Weights of a small transformer language model.
Size: 10 layers, width 192, 3 heads of 64, MLP 576 squared ReLU, vocabulary 6955, 6.4M parameters.
Architecture: RMSNorm before each block, rotary positions, biases on query, key and value, untied embeddings, normalized queries and keys.
Each number is 128 + 24 x the weight over the matrix's rms, rounded and kept within 0 to 255. Layers, rows and columns count from 0. Numbers have three digits each.

# up: layer 6 MLP up, 576x192, rms 0.24, rows 147-182, columns 0-191
# down: layer 6 MLP down (transposed), 576x192, rms 0.249, rows 147-182, columns 0-191
up147:082134183126176183104191103082098131123186111130129145130105161127123142077176094130113158103148157120125121111149096148107115125105145141118105112054121169161124125092124107125095158115081148144114143062133161105138137125144112136090162138163117148143120148110161147085157138090129095125162133178123136099123183155124139135173123146136123167130094152144149128134132134119104144149098144123127128134103145118137088120115121110106148129175103087120074143148093144084159140142111115154119156104093149160127140131117091135128127108142101123164138124129188177171091125120121128112
down147:114118156092122128120191113136167120124111126148106116152099164150132143061176160117172135154122142132090156128141116143122140121166143125117100082071109171148148137124098120107130130133148102176125164151067091142166080122153129125097134099175162126138082109144142115123155103147128142128131163112102116149101101147109110108142137164115158179163128170155139141161145089115115180119108132101103170113150092126125125092150134141115097121194153119141136149117112146126091139125169162161109112155163147103153122108121169124153110149142160115189131167128125144117116115142112166135
up148:122141149129148134100152154120118134122118162108176108123094112136130142103158128141121107109094110118154136103136110105097132205144134113088128149110109065138147125120133125137149168086133159122143147134133075132112131143179138123131142140096131122141108169135132165127108071119126137152155155123150130111132105144164115105066142110161128136073138102135101124121144134143098124104142137111124119116155160134136121153131149126148136135156144110115150137124134140149159168170166150173118145117129140151133128130138156097128140113137151109142115124121114093096122126151143122084
down148:146112123095108109152108099090133079109141126144149104104103132147123138133103140128122121148144126124120136112122103077114136116130141150126145105094151141131122127101173141127120151160137139103131125116129115125132130115153113109100141118105159125128162112134093147118133151124120117119067133165131112112152120130127110150122117116126122109131113189118082097124161136135134140116126141128127091136110159156124126117135137140153106138145152124067104157149110140117141129187153097125160121109109101157110146113090141102103151071128128126117133115123139122153139103084121147167
up149:138129109191139135131121100189118128128140159098091144177166123121105117109144154156097128120138150118118066118098154166169120128162147129120112142140135163124138149150079106123107122114127116136141123107117142098115121140126190129126140134112154127061133095150168125117133136128149148154110099116107115128121111121155171064090154166092144139123150074120108143104161128133110132123131108141101094118129117094142102151138112156125109114135167130152127128103114133111104149156129109133141136146167123146116099120135167087110120164153066117154132147096139142084153094170148149158
down149:147117118120144169151110114123139120148106117138135125137111169160107139182147136124155116104111146147129139147138134157116110181147148163144127145124189137126105149101089145138106159114127132114106138142139109074106143136123157109086112102165125123125131130126111120156147108160082130130170108120152136198148166141129113131160142120128116131137118104110096134114171103148132176125089091119102124140156111128133132133140106127177104139118144111149126128144085103158133158149105166157120125115123153109104137136166171138145137127117085139144123110154120129127060149126094185090
up150:160143125112156132166087126118092132089144160104101123142118170110136151133137115121099109164135154089164126108099117147115119162109132105093169082090131144151105160120122123152118127115127189089136164165106138139124122094136127126143147102136100089164136140106138144078129125149138105090114105132162127138164106123145126127130102157135144130134101077152104119171120119171140107123167137152153172102127174071141196106198118086132145143120129158152152122110147163071113138141132113102135080151175148128163125164186107091170137155131113143096106113080121155112157118150165185135
down150:068141184113133103101105188108062112161110126130094159181130108124143098112144096107166171162152155156191116136189118101110139085106103141125145135124131132166094138083145084129120167123129068129154133096118112092085134118131168144115111101130127127135123126151146121108172054141137107123120110123139132113148140117112144148086154112172137132139099084148123100189088130159099086100166098166108157150096118104096132100133137142089124114076135125119130133167151149101140084124114081164189115139181085087105104133175112154127166126103143132099124181157116156130123139145136102097
up151:152163129132135127164124173118137157111147125097136131157099148129160087111134096134137103076099132170135133140112139110089143140153108116120093121133072112133162116131135112144070130120138116128064098139098049138140109094140074155127131133137109184149098137101127086121128152133123158147121104097147123121153128140153144117101096153108089089155144103071121121111132123133130110134087164119104161122109153095138098083134135065134148109103130113096115121109152160129127175145158183143167129127120112132163121148139139165155123157088108138126125155072112084084116122148153161127
down151:129147085124139088092141144147160155121130162087130143146079128147104124099113099171117115120120124165156148143144185129129129095146135176095127131078172172141136106101161107143141090128110155153140128141108051106150142142146139134144169167168069142143113083100137108136149122124112114090134038154136108158130149104134125121140103125154124104108103115133121103105157132144083133139138154111102169178110127154131143150115184119105084124143159124173167180095113137158144138062177146119102117121154149191132077127185157140140142082126130118090147127141173100155134143135149160110
up152:143129118141141125181141148137125160161150119112129169124149137101158098088133137129116091137098153136161136114108114122099123142116145103162111142132090143148137099089157122155122108115113072146136152077130124114101133142092163099127129149133120180136167141121130104123102143095127145115160108123098103094119150096087105093085158131142163149126122150118159164094125145123102156138118063128110109159141155107154110137151106116159169175137157167130082129140101114140151161116106127145114151109137104141177124121122092139137109095211111155142120119156120090123123096162129107124
down152:121135118123121138143107113125111163147140102127134147113113128149132136117126109119158116093112147107124147138111153126119110135173132078165232101127095165126111181140112123099136133137159099084176117103137096089112094110137104130158134097148145148107212120146144113101088159113110096125142123077151153123113137148124133136154120111145165105096105099114124156142131107144128115106147127134117164131112155092140118091128106108125110096127157130083156113122070151095124105123141126138120087155122123116163160148125134161101103084127114148108109152169127155168094129143113093112
up153:097131166125104100136100114152142165166104118116130166140136151129114125113109109126156135149100079107108138125135151130110116116163142140107120156154132149158109103140127141128170130114084094121132098140163135151149125136182121147113130141156128134162123131135128085127123090088155144130120114134112092071176137128115120114129126158077104122063118114153155104095166136116121174160152112165116153126116128111148125119113096093143165147181093096101125144101122130161103102101145125127112144107111155122090098137112111136112162119146123132107113128131089134117116108120123099152
down153:125177107147152083074125130126156085103101132112121130159163080147122154142083141127111128147125138135113111105119160092053154150107104152110127126102159151189136113156134127148144120104150119152139089091149143133124112118135099152143112127110124137161142127134105133157195151094147122128116063135133120159095172103141109108092080113155108138149130173096097084108070094109180106134119122086115101098085101100145166150106136127094105148090127107082115170154124146140118137143115104159127132144116152085119132145108159144133108117118155124102125115086103151150159109117117138164
up154:111132129099122179149187101131109107145101115152119174143092149140126084149167167104080086146130106103074157127079100142133137166121206119152130150071111094151127142158135130132148161143115172136093138119121148099119125109118134142136104128142168118140112166090129171134082160145131111118191068162114111129146104124128150144141101151110144151167116146091112128165148143140106084083148107122121090165180116159176134090161118138167114137085109113117099127117130109158104094114142137140165144169126105142155134149146090131130127150174125162139096111121127160128129139129142141100
down154:116136104116124196123134114144121108168125132136098134141123132076170129170139159129141107110089146100150145128115160120163066144144106131113107152115120079126119114122166127145121099169097119100149120136153123082155087140115166129165165149144133063053130113155115175092079136162136112126166103139151046115125138117144112145127124075110136128119164178121171125124119111125168133140113139152094157116118113143131120136122170105123095123146099124116139125146110130148159131136139110124112112166114104115145130162149147136106161143105143153144135115165130167146127151124110129126
up155:138130145132123088159163119133118073139089138097113147126172146110075178102172096109094105138146185138136169114099154158126106165151141118099144133145126085141146144094123185122133144110164079095156142122125158115102148173148136110119140103099144123144146164143187119069121126117116182065154115090106115136130153121087164112135138145111095125163117147147153141108158151103126154120120126067121108184084101129092124142119091141150089129136154128110094125165100154151121088135095108086128100071109115133143101130139163112151126155092163127150108124143165113121076106153128110087
down155:110129146160095095124151120132124119109100145173142148138170134110110150123163192139067092153122106186148128115158158091076153115111074135147149116094146101128128122136149167155128107126131086134126095137095112105107143094146110123105134142114152136104169158112140140146114131177131098145161139092135135137119131137127162168118164102119104102084121153112155158104170094118155136073116119136123097146175141200107138134147097145057094120089117114119069143099147142109125134132151102113144122139131143180075167184101170131161135122109143147113109146158131105128095159139135108155
up156:146161074116123125103147093113129127119121119108135095120105140074174107149119154128140162104167136173110122153138107141104109150141126148159139091101142132127139168147104119135131129107098133129118128129109142110109093090150130160149177175131119146129119132115094110120098109149110138133155171117110148122162149112105127134120190062100092113111139111103118129160107097159138115076113114148097152129177124177175153134093125130164164126134163200145118127145135103146124137116162150134099145122172140126110138141136162155092114125143175143126115123135193137149107126144101149122
down156:146141131138121116127104095091092093077105048153150100128174124104142149174122157143121104094167130105134123122125140155156143112134082077125101125158147130104136147133123155126111108119146113127152108108173204166069100120190110159179133126111123122142081131123114124193163139077128089108128136121105131139093134069133143163121154128120107101105119095088151138092159079141126097141108117184102112126128136147083145141127149130206133107102170136130121139164146155086126149116143125104096179088124114149121111149105078105124131159115130110074137159098105124102135149113114117153
up157:156102140122154102129140163131157155161113111126098142133098113102117112167124132149144140101109146147097168173101133150137110177134131125145115116135136081117175143115121103122134128140129123124145106105122141157147126136101142105128130112131122126122147140090093113124162126130154132127179140129118123111099127162166128106140122128175115132120147131105129109119121130134144133095130139136081141114139103091090119126121162140147135108097143074109129129157143128155142125132108104149127154141117108131150165116130118117142159121115124200101137161149097153133140147090143101145
down157:127125133093151143124120168146115104104111153109143108095122118115142129141121136148136130094109124137157115153142110106137111159124102155137135155116154120137142162104154150130124131179136095091122152145142143093175088129113118126106117172116143139118132119148096150138126145123130150110135100083127096165140163132120148149130082120120126111123111121128141114121095126106115120080114141126138130123108100158130116176167142104131162085074134135103120109126083097147130123141126104098145127122154138154152122125130128103177114151153114136155128128126144111120126161115142090153
up158:080169156128131106163110135099091145137105141115154084132127170118074154137107120184111077159072112140104066145195165157124081115174150130068123083106143149148117093139136187121102083135052133132128115172120193139158143169125086197097135119147147124092073091122074107132168110116134180126076123104093170065132084075087129143120112123092245098102146168127180137096118106119114177092101128158100177137135122130140103165145056095121142128143199113097150100204100099188151098123136123086120129159175208108110129159143102138069219048156093170155119141112105128118083122158126148093
down158:123109111149110121087106163154119181135105130110175148049121149101123155134083139122127142121107148119124129161174126150115143128052107070142128131163129110108104125161110122121129107126064165169094156160166116127119120116097148149165117135110139105187157132168121114103099117144141163177139172130120134165158069143093116105112129144158088096091131120105081106121170163124088173138105127163090147099167072088117126151142094123130166100143125090103118088070152109120124168166101114104151121111126160104126107129075080093113165087108096135128130150149101119152162122122107122114
up159:138140070096227122136123146158105086151128130122114132148124132120132120124142126168155172170157087135088129078120123111147128139115120135091122151115164121153129169118131143112109173116154104087162162133133101128139165172138137113102100096133094143134114102100076100132142127117117136134115127165139095138155113135152138127079126148156133121166107140095150177106136134107108148138152106110129095170128139110117146105104146144170155148100121145141100128098135114125133115098124133130109147127085153132123121119138108078157126122129150133113165145152139155127110119072094128152
down159:124120137161134111158088135155102150156109078158097154120093150187138174178121140132121089150136103138121115125188129160106109136120087149146131102123134125190105120114118170142106117126117153160145115161091169132110155129162120100134124119165164094107131111135126137153082144107139130100120154138102152073132133160120137143101165113093172166119129130152156133096174135124131176098153129123155152121184147119103156142156125127169121129084188131098152137116088094148115105111135124149101107093128132098115103143108110134117137122140148123139112106101106105155156136123156128146
up160:150117205150079110163126138141163131131105191085093126120107104088116157109084127109147099114117095093096123104110076137080148153128064127102156145160110105111149127092138106144115115099117128107140114120122144126102129098140155164148084127140134100166124106099103049103139108145116129111135127155110106197136097173151112154133115130128144132164135112137137130105138114156104142123142152137139105094110158148116111154166158072148107155077143165125146088161157134167107141164162160166115135128135126114137137149157130149150172116125062104121116158119123120111124164175094159070
down160:110112142158114102158112129143128085134138122113150154119203141151146096111147102089128114155155136144117164149139110093136145147136129131126154121131112102115176163099114172186138133142168060131144117124097106104115093142107123090112102177121134130129119137136159176134125167099162131123136084104111150104074155113113149178134092111119141144098115174110158160129095110107155101106154094156127118110163098109189082114158095120154093105122096136144128115151095138125126080104072142152124131117097130155085100151115129138139099201159165112119141139128121130126158169196149104167
up161:101116114140103116137110124157160115113106155128129129163146127112130165131137165152179127132169150159136131133164136141109125094100123088148118120093103157136138135116111113124102156122139115126152088133103089168162102112100135146153117171091155091116128147125110150136138144108161115118133135095116144109153138136083132100141154108100134135111134091138123120145145119119151086151157114149100145150126143147153144119134132111135159172146116073082095148099142125130141128111170075153134105156142075126142150121146117122139157130098169086117098113178120138126104098100118175101
down161:179145159138139139095150139128099134110160163137135138101156097174107115098101135126121171163111104100142121088192108119137145133109124056136126102103088121128110104171145148096086138124137151136143155173168136129118120136087112129128135128131103152120179092125139134110152117132151134167098113129149096131144104162126105076141162128168139155166155142147112115128102150107131097151133127122163122104107119141127118133131144110131089118146113165123133117140109117134117138144151073142154117143109167160142139120067113152129106133107104151139127159095149114175143119157106123163
up162:126149120100157157130110127157096130122138129102141140117138108102135116127090110123129133125117125170150154156148162130115153126140097092122113149111100162118146131113156138127172106119092123065099119099150160120102131103126138162113133096081094115150141106102109126159103154086119150118128113119120125126121127144098112122102140123131122089116122097100153091092169140138118125119098131128119132127142146157132152149126086113097162123135153122090163129101134148154148149114154115122128119150107156116132143140103116132166166128130129132135087107118111162126143099113104144161
down162:113118128149130130128116156126102125140107131118100109127129131137119107160134158134116103128124125076130137126121123127127089154131168076127117139111141120041136105111131149151133120126109144124146149117108126124156133157113096105131121124101148120108145092130117120135120150134112147120108130133107122118144121136112140111135140120117118160096110129155115137126136105099113150114133144148126108112109156091129117153142136119143124162149110116143123123130110111143136108155138125140105128144105100131124154132096136112123131102136137155159106130131142158124115109118107116136
up163:138156132126141113138130138116127121139119171122097133128138146091109088137103147097154118122127115104123118146141146148109136134121129122146061086171133150136130166148126132140151103133086128123101124136117125160138143142137118108154109157139146078143118140118125110142139129093106156169141137129122161102111086126116154170116144105133148156107149160109102165127119149127132161121109117145163097125111109175120115100120087152152125150099115159127097148129116097121136138143104110109117145153119131126114127105107124109110129145110150136134125125097120115097136142077112140126
down163:110160136112137133099155135140128113119120140129118131172120134136120142114102096131117155115140128146164133114101096130120152109121130090109136137106114134160118131119157118113153135127160097128161133158133151104121120105138118138133158118123100113128090090118134164114142137106141118126136100171128080124164157130197144145113124119093143109158106074114127126104140143112110098135156144097131141160125142143131127193123154127106099123125169127118164143144125134099135153115138125115142134102092118162145130136124164146137153076145149115101110123155098098137156121123140127135
up164:082091109121118118128115112099146200113126154135149115108130157082168112116134141141119119098094119133125109165131080130080106141111122134105165184086092128161150123138161107153114134121102121129108143149158116097141109116127140125154117156100112125138124138159123084111149110142118132083132135127142139129108108170090163130121158144117099151162109122097146130080136133141096119141098129053111167139119128146158110139098156090151107107111098140204148109135109079149168176126131148140125095112154065146131091153132133090117132128131142130130153164153087116087163110134140114070
down164:154100135161160125113164065113120114127113106153147119126151149125184143137095183172124153135122105177179080105151135107091094128126138156149176113136138119170125134135092094093113163124136137141132111111098171133122150153085150144073095084115089090138087100141116097146132121132153148151119189127139127107152116123152092176138171146113106097152102079117161129128124110165153154130105144119144110083110140162120116117096095141097131144129086152143144120133115128083155129125160119131116123158103090160105136072099152120117088124112109093137132164125143073081125126119114119185
up165:136187102124150124093126126152164085130080105115182141115133115168138110103132145052120126140139143110139160082138130083133131146084131134106100077112129163146171118082090100122141137122163119136060067106125138071118114126095143146125147100098133138100126098142117100184141120135148162101120125117109158096128163093124141140156117146133139167133134132115130105106154133127112082087080173133138128108143153133114126144163158123145086153148149142131118150174087151139131071063120125124157144087134143129101115131158130134167208125119110135143145100109179127193143081085122151144
down165:105112138111061134135093127144129133117111136109122172145134129138115081094090191095102138134125112105095087129141174115125115110088095124141128104124111106178105102160085114101134154175157068081110104159118163111153130130123132121101122106110124151129120132104130167103170107139151077142100141159107137159159114129131148140108139131114105128155104149101110135132131162171106099102120150146158078104142140076060131131177134171161101124115115122043108122100149168126125159135114131115217098143161130117089177122128070176127113086132130093109112113158152148118174104127105131098
up166:160090117116111118106151138147127133098117126143104099139155148127132136105124122164074096112103112132142144128133130157133088134048131119184118125120123119138093146155116106129137149107121169105139156123125137111114112152146093087133165140127103117109128134122121136163170183100115118114121156071076103098141144170152113175108108092133128124145099125129145142124125110096118111163147111129146130139137172137117129134095070104154162156104130099093179150119126130125168165136127122129081112118140136190110145122143088124130126116161123143109120109101139131067114137128110110138
down166:081160139168131125152107138126111109162088105138132153132126088146142121110102158194087109141129119164101117151132147122117124135127127134124115088119102104123135103113125144129162127132121120129150129156138119124158071125142105127157097094109130100139142106130114177188130139132169127108115109105144150140112124115119139146152164115130125147133094085160200130179144160180129072145102134155115148123146171094130146129155102074107146129120124122089139122151156152088153163167116140173158160160112093151123121140136129148146136129133141150118062112099161107106120179160112101167
up167:109120112133155113138120121143125133112159139137156125145108101172157125091133103119145153160076112120142134139100106128100122132098142118108140127136127122139134151132116159140144126087108141126201118086144114075161134158137172148142170094090090152158116135127128095171143147129120152148093191109121117103121116145176145125102152130158126090112124114092120160112115108121147110096131114129143143105127165099131145123132136146104131135108120105108152137149129075087150087102142124129098122146088142169117140124130171103124119120130080127141133117138129137125116137141157128183
down167:084156175110101127156111148135117151156118151118142098096120119110109120157152122118114154143077089082161132112150134136128134104134127122126146151109159127156100096122117164100131136131121088125145091161122171170176129159145112117105164103146141143109156103101137085138159137143106093131127130105105130097101077163156140137131127141118167117108136152103156061123116120138106112132144128095128115141136145153157127137169086115104118147112136116121136140108139112135160111136132118164054140150157158128111148106132128108125140103109103137119075113102128128111150111117133135147
up168:090142156167096135177107106152117178108145117163104140137099098161146150155151141177128131188127146150111125148120101125109123137150118139078108109166114108144102171121121146157142127102124136141123083140095157118168130147146151133136073131155171085123160159136140108070097148105123154113107133194106109148114083114136106114161138132109135143131141116170133115118146159135115160106152162081145139118115148144131128129119098103144141112137147164130129133140053112082164128107069116098153124126136155118106144128137123176129127126110138094126101122192143142147124103115158112166
down168:118159144144153110145156166121116128120140143145136110157188154165119087126131109144116140119124170094121126102155110158125194146127082053130137156124135131110102098117137142152090136168145153128184103131152136129119150121083139134131127139115116099126122087115128121098145117101132157111103092149091090102158085146147120086132101123112140137116124084142081114122155144118147117115105167158121147144115116147154166077123126123132131126113151077131102126130154113108167111118140099137109150109120125139155124187136133124105087132105109085165123143150166123121157066102107123149
up169:147125138118125152112114168151129102108130117141196126129126160131136104106109116129119071143152119153121113143133136151116183164119126098093152092149086109155133158114132147101124106122129177167114119165110124122088121102148129129152133117139144130165148119108106126169077118143094155117141152093149116112136120176118126136116149110103114076103148076166113128106119097173184132114138112160080171161106140140113131121137167133166145143160121160135138143178097118104069122139135108094134100117094124107100138132151129138101142191066115167163139102128086161110112099148148149087
down169:144139124097123135102079195166141147079118111132131114163146148112167112133126171143142149101100134168136090094103162127110111120102145072036084114174113123173129157138160137092137092101161119149140134175096159111128173115162144128115132113149129099137152131125139130111123134166094128123178095110105134117104101123118095102102157174129126118094129071108158173101131117115144159111123168176140147122112072083129131146161129089133119147129131116122125102144144124122150136145142182109098133121163173151106157123168183090134143155093137138112057097129115165130131118128138153092
up170:160141162128101089143151213141156127135072138122129131094130137154120149120135181151144118135182144088140157123130124157164093124125139092139161123120132160131141137132088141152110146126092124128147151123122108127113131131146121135151128135132101098094109116127159130126077148130101123129119143152117129078129110117145156100147079167128115120183119128161126147130123136088187112134145080104138090154116146192117115135105162081097076137130139119099133098075138133118144117130112142122088111124098157104131139146121131132159149180137191127082095140107144140073139113157155159101
down170:136131133139114112112100148116117135105106150131142092125099132113155136105129081155157103107106170167133131150116134102119111129124102067162113144112048113141117115165136116148148158147133108107123124126144113147135139125118134128133128104105094095110158112114143084124143105106126097142086117168103135102104104090113129077115132142153081148089151118131092083156165114094139116148105121116110102092151115151094150139141089103179103141136149142089125105123138136105135103144106129117096083136147115108113147095090137123144157136109104147120180153143084136143111142149098141157
up171:112139127106152133138158126124125149111132160127126148110164142134128139149149128150142125133115145146165123150102186105120169116116136149150166116145146169150132119159149119120115129136103145098090109138167114135067146126122130111093159131142123129123130135127147123110119142118123139120144139118146140150109143156134113121149130114115111119107094129130138137113145099130178145127174153134132136149110087141153135163120104099109128145108120118130100109128136124152147125114114142108091150113136142146195096116149118101104144121142136149095114110120128091122112129126121128108
down171:124139170139108132155121154085107107125145110129111107124133122114137090131120139112157125131115119132123153111145118137111109119147106120112105125131143135165123142149105127131106142138169164141124133146119179124148130133152090138124117151171114108172086127168129153102121140154145119107152117123120096134106135130116121142133104136127161129132177125140166163127160132105096118134077128151131135142119122125128110166144167161099109120152150107124150139173102095091102135168109156135166100136124149132080163122132115133156161159120128124146112123114131162133175127133110116153
up172:134172121123130126146129111121120160108100105139111099131111171119115180095139151139131135130084158138117148148132124101126125117138119123102158134135118102157119130162119132149144124133120135166166146148132122158157141098123144097139104160144116106114165073080119164132154115132135097123110123113144153118196117130100108129153118155150116150140157132120143075140160156123112098165138104128144144183110135128120141118125152125078117158125111086109143121161137112147108105128120104156142139110114132126186107123127162156145107093068114123153156092139138136120127145136122105105
down172:134111126130134131149112139118094105097109112124122113121107125120127140116140160142150089127123131158167141128161143072147098106136130109128128143127158137152143171113152176121141167167114113113114126132112132120143104166086118132125158111139200117134180132106117153148152141115139099157161156148146150083102139126122126131152133090161130098142115141115139119170168105150168114107147095109111142135141130125111118131104134148132103148108111096136098139190129127157124116094140127149157112138142085100108106130130099116110131111125157108188122078107159088137147148110159132118
up173:162145126106122133142125141112116119166169129107109082105169126125067143139113131091134132127082135143129125102129131125146145125104130102113144129149151121114181110175088115116117118128099100112115122144116136151146126099066127099143152128127154112138109107124171123134119147162166143078115150148103151107133153131126102120118089174131114120118085070135134177105103128113139120102173105118149128121142113116147152177151140142157084142164083141106117108141114100121149117191128133131143149161105108130129131115156113079145142087132107140120169131107147152158153127151104118142
down173:132088108132135105098118148107149155131148142096126111072093121108166101160156128204104119112142127158149098135106183127122141151128135123158150151132153074090158115107123149151132147123132163160150163142172088137098125140149146127153146098111116119129137097121129133125134129124154100149110133121115132131107130106154116142133170150102137084088127128133121126125150081149083128146126105147159132139128075107100174184107130122112135085095114140100102143165138130107155115133201162115119114136133098154138139151132143121114126138069153126097106100132114154130111165128143154129
up174:164128167152114188171130122109121096167144061140139120148129165108081140123127112128134108125077091094121148125112130115109139120138134143130125138116123112129159123134091182104130160113091161111079110056143116067146188093138105112110126143135125107189104177174154121088105160104108087128193095126132135103139164142157147132123183122101141114138108148137147177091140099143113098114114156158145113122103144091134111143154136088153123079118093138151153128117136114137114110149116151107114123125130104128135159106149107137169128160119132124153108135134110151105103127096150079154
down174:076118122060162174074146111091142098111106169136104125124104132097128125074162136140168120141133085118115138091109111127167150119136115122138130164162154114112132146141107146087132128123118135144124146123127151136136150111140113140130144113096188153101158123113132125154153196123115142131105116072126133107110106112151141123127102119132107115150118118102149131144114126102127105143113162136125108158127141087133129135141105101132093097163153152143168127159145172113148132109139115099153165094169102131170084120111087125136094131117138168147120141157091141128111117131163147147
up175:131102138114103120097160112109145144110127109114128129123099095135103102080120106102132163123080166154110166131121119149090118139097074147134161161131085116141095106110138098133118138113109152175188117114187129127108116145149158194128171097117133125138139104107110118136137138166124094130135154141109124141142133129165119144122079084133122127114121125121115113090139113124157116117156146161136151107132159124119104150139185140079157084133115116124100089154103122134123130101162109165110109114144165114174121148144086074122106083136150114135153118146151107129081130128146124105
down175:158117146161099122131140139112117112110117077159082144102145090115108109118120118115107090149107096134162154145132119109099130135107128101141125146136144176085160170118116120091140096107118145108133189102115116139131142125142090136148093122147190138136114136170119116164136163131103106107098135085088101119112139119154167141096101135123125136127139120104162133131142131108075174122144168108119140178097160120094114106116164126152161134143179099161138169137148126105157109129175110126119096110123085133140127118151131109140115138115129146168132143153105153130134167125148126155
up176:119093127143145138103187164152152104118136125140084158126140065118097112047101163155086098120104143144123139151128136146128110177145092142110125131070169100150151129117095150140110153116121157109130121124085125076123161170175092128123146134122126108140131121148119123133092145142125077161137127127118147134112158105135144101129108127142166146115119140123168113152146128133077157162135141121122123147103156101105117147122094092087170151138156090151149134166119136112112115139103181127102121129165133150123171139112148162118117127127109125145133104144187135109131130111117099164
down176:147101138151112130162065144125090135079155145111102141158087101148139096114138123158138080136167130149113145117098139086166126175101120130168140142095126101115159163144141135159144176111130114124124153122121156104082111142172085112117095146142152148112131139158143142146098131108110155114073131130138116142146125147109099147174100145148148102107129095081123114131080107112124130142125142096125156124068097138108107132128134095140112139146150115162178156123138108109171114126151130165110157128150096165136145128113163148174111110094143156120173090141123116118093134162152077111
up177:122137093100110140165128085133133120082141130117132132118140130134136153180169169133142124104119111154131163098115113132122141112147127147104113121145078152163126119160096145101120151108142115135184150122119162165146115139106097155129105115134097138136086115141113172121126144147103146113126144170159117143143099145103090130151105097090130137120109152111124140117137104132119125166112147102114126139151117137128114142129155079105093091136170126128125100146107126141117132163138130110133092169108129098130135136157154145157091127122172139127153108172106122132108114127159150094
down177:130122104184135126125101096141140115075124143099141164180130084129112129146151062117140144094139158098107109120139111158144174108091115100103141106133095089151122146113098094107170145108099122155095106091122143145124175135125102092098128164106176140132152150140082132103070163105161112136137159142104133156128122151154100123104113146126123100143142148149111148112113103114160126142135113136137160123180142135124116122143125090159149093150117170136143139131182113097117147152131104133167144124126143115086186146135108141111108111117099095122129142136100116105111117169158132113
up178:132138136120159129141127149147157076153143106155105123112132150135105083140146155136129115177160107125106120136158111161169092129137132129095139130120110144138124120147168124138116124189131110120106130154090130103107135114130146116126114150130116105153096106169120093150133150150115103127130131133140144074117160149078132145116115203127095157164113139115169156152125114131131131168143128123113128132110110152121154154155167145102119144125160100109130120149117138115089143117102098142100156107125114148111158159128169182130138107147094099137095111167117151143150131148085125124
down178:100122118117090126126130132116160089095127121115104126135151142118100121148150115117109076136131139115159147146135104097101110106106128150099146115069130179128107093151167180076156129132133125118141153149075066157115111085132139126135110118142112155136078084163143063147121124131138114090120151143119130114142137118122152134144109129123136145133127160101142126155159111099142166139115114128129151075152075127140115110169104133113107094134166128098110167111102145105100126134132111133139127130095097142095140125116173144112117113124117125158104141145146115119142169092151121166
up179:134134135170156107133111195112102140081130131113128131098087192088147121137097146132134161106126107119106103167135115160091121123134137142121135107136121130128131104123192128133121135120084159139125136145144096150094134149164107110106118139157111106168128107143126099144115140151111167102141139150106158117138115129123167087124146167107137129179122097119125121135119138130085153124134112136146108140139153120137094114139136161134093119066140121099138101086132158095105151110143141173120124141088106142094162134161124140125191137128105159135145146105119113126162152143121153097
down179:127131152129113133141130144159118122109158100140124080181103125158108108143131132168134111123108103142102097154133123113121120125164096171119132102107109105117091111158149142139087133145109101147159120134131150173141134122128128106137100106104104136147148133092131151108137131106116125070157130112126142112119144139149123113130136127148170114067149119100150132136129131111125115112105110130133139146110074133170095087146119082151100121164115110170092117135129127110148189163175140139133161098055136109128080091107137119110143126142125110128159145134098140112155111106149120163
up180:137143123157162161128156130120150113117166137132099125139117095136125106117109123170139137136118124149117146154123134088112133131130115169145118108105129130126084124138156142136125164105063126123100164141127125154131148109115111126126137145170126123074122132125136122122154125123142134183135137129138133128114157112115134127138121105138144148147105155068145117142136147118128093111123122133122139135144136128107111136113114137117113116106147132156112108087121105123112151125084133097151125136168085133140126135129094128117122141130136097151164112136127108131109127100143135153
down180:139158127115112107125135121127156136145121128108153122077147113108125132122144122084079103108117128127109157113152141145142138131112113120116125136131135109183111171141121130125103144124146132129138097109151105100109113130134129145131115133113137121153094135140129113092119154146138130112105116109091124136128121129116111134147153159119128130102131080127092111094161112113086144169156158099104141127117127152119157096145173119120136127122130116099113146125141137146134101150153130138093158123102164117111151127171141137156112122109136175138112108100146155126151123118122102125
up181:109151125120123124121147127073115155139125132108106075161167122089133142132148140135080109119115130153152081110151178098146102100087150141160075179148139153144126134170111154140100089143153092114120128135142130131128101129136137123109143140114104141133156136161128125087136147106121134133091152108111095103117134141106144138147111110101162140141087132137160136117141128102138123122135124148179149107122159088123151113113111118131131129141080091114062168129097128127132152115122128139091093131151124151124131178112176099142126099172094116097121134123119126148117163119089185147
down181:160151113094119147128173126156113152104118122116148145163162141161137128084129097064123089139105142155129129158151144104121167139156121059112138082105080143111111116099113146144167166161147125145169096165141173116131105174106116080156169130143108145150126101124120133162119112121146163079129129106139126177144160170150117141114127114079126139115094121127094111105085163161133117132168163135116124117160111121190103128168160111145136136106118138127107111183090079154137125144127081118156103149117128140111137135096116148135152141141133139104137194122117154116097122139087135141
up182:132122158155151126142131136159079118140134129116199104121156109133179125129132098155122117083130134138091130087110126133116109105143139085130156179143121149116125129140129145122109109155150112100096085128140142122122121151129147103098141117161059111144116111104159156096126093131144113154109103129079119125130141119161117134089117102119135121140115120131140124120197118117100110131109184093088141149134172149119111164086121162122098108098121133061124130136140155099144138108145145122133097152134171105148152163089093133129168138115119097099141110147153161162110113149122155057
down182:171142079142137128121089140160060139159158090162133104043159125118120163107099102134143143109119130142105113128144160124112166098143131134146160155094149132142156108125111138119154100121141102135109126133119150142114153077147160138139191118132081126128126126086121150124162141115132133085179106134163132130136161093134098163166091126191107112134136108143199087113171131177130100126131152087097093123110105131141163120095114137124132107113184094161170154133150167117162155107103144080161109164103123142110108174087069181111083161137164111110096116126095134137164140139100183089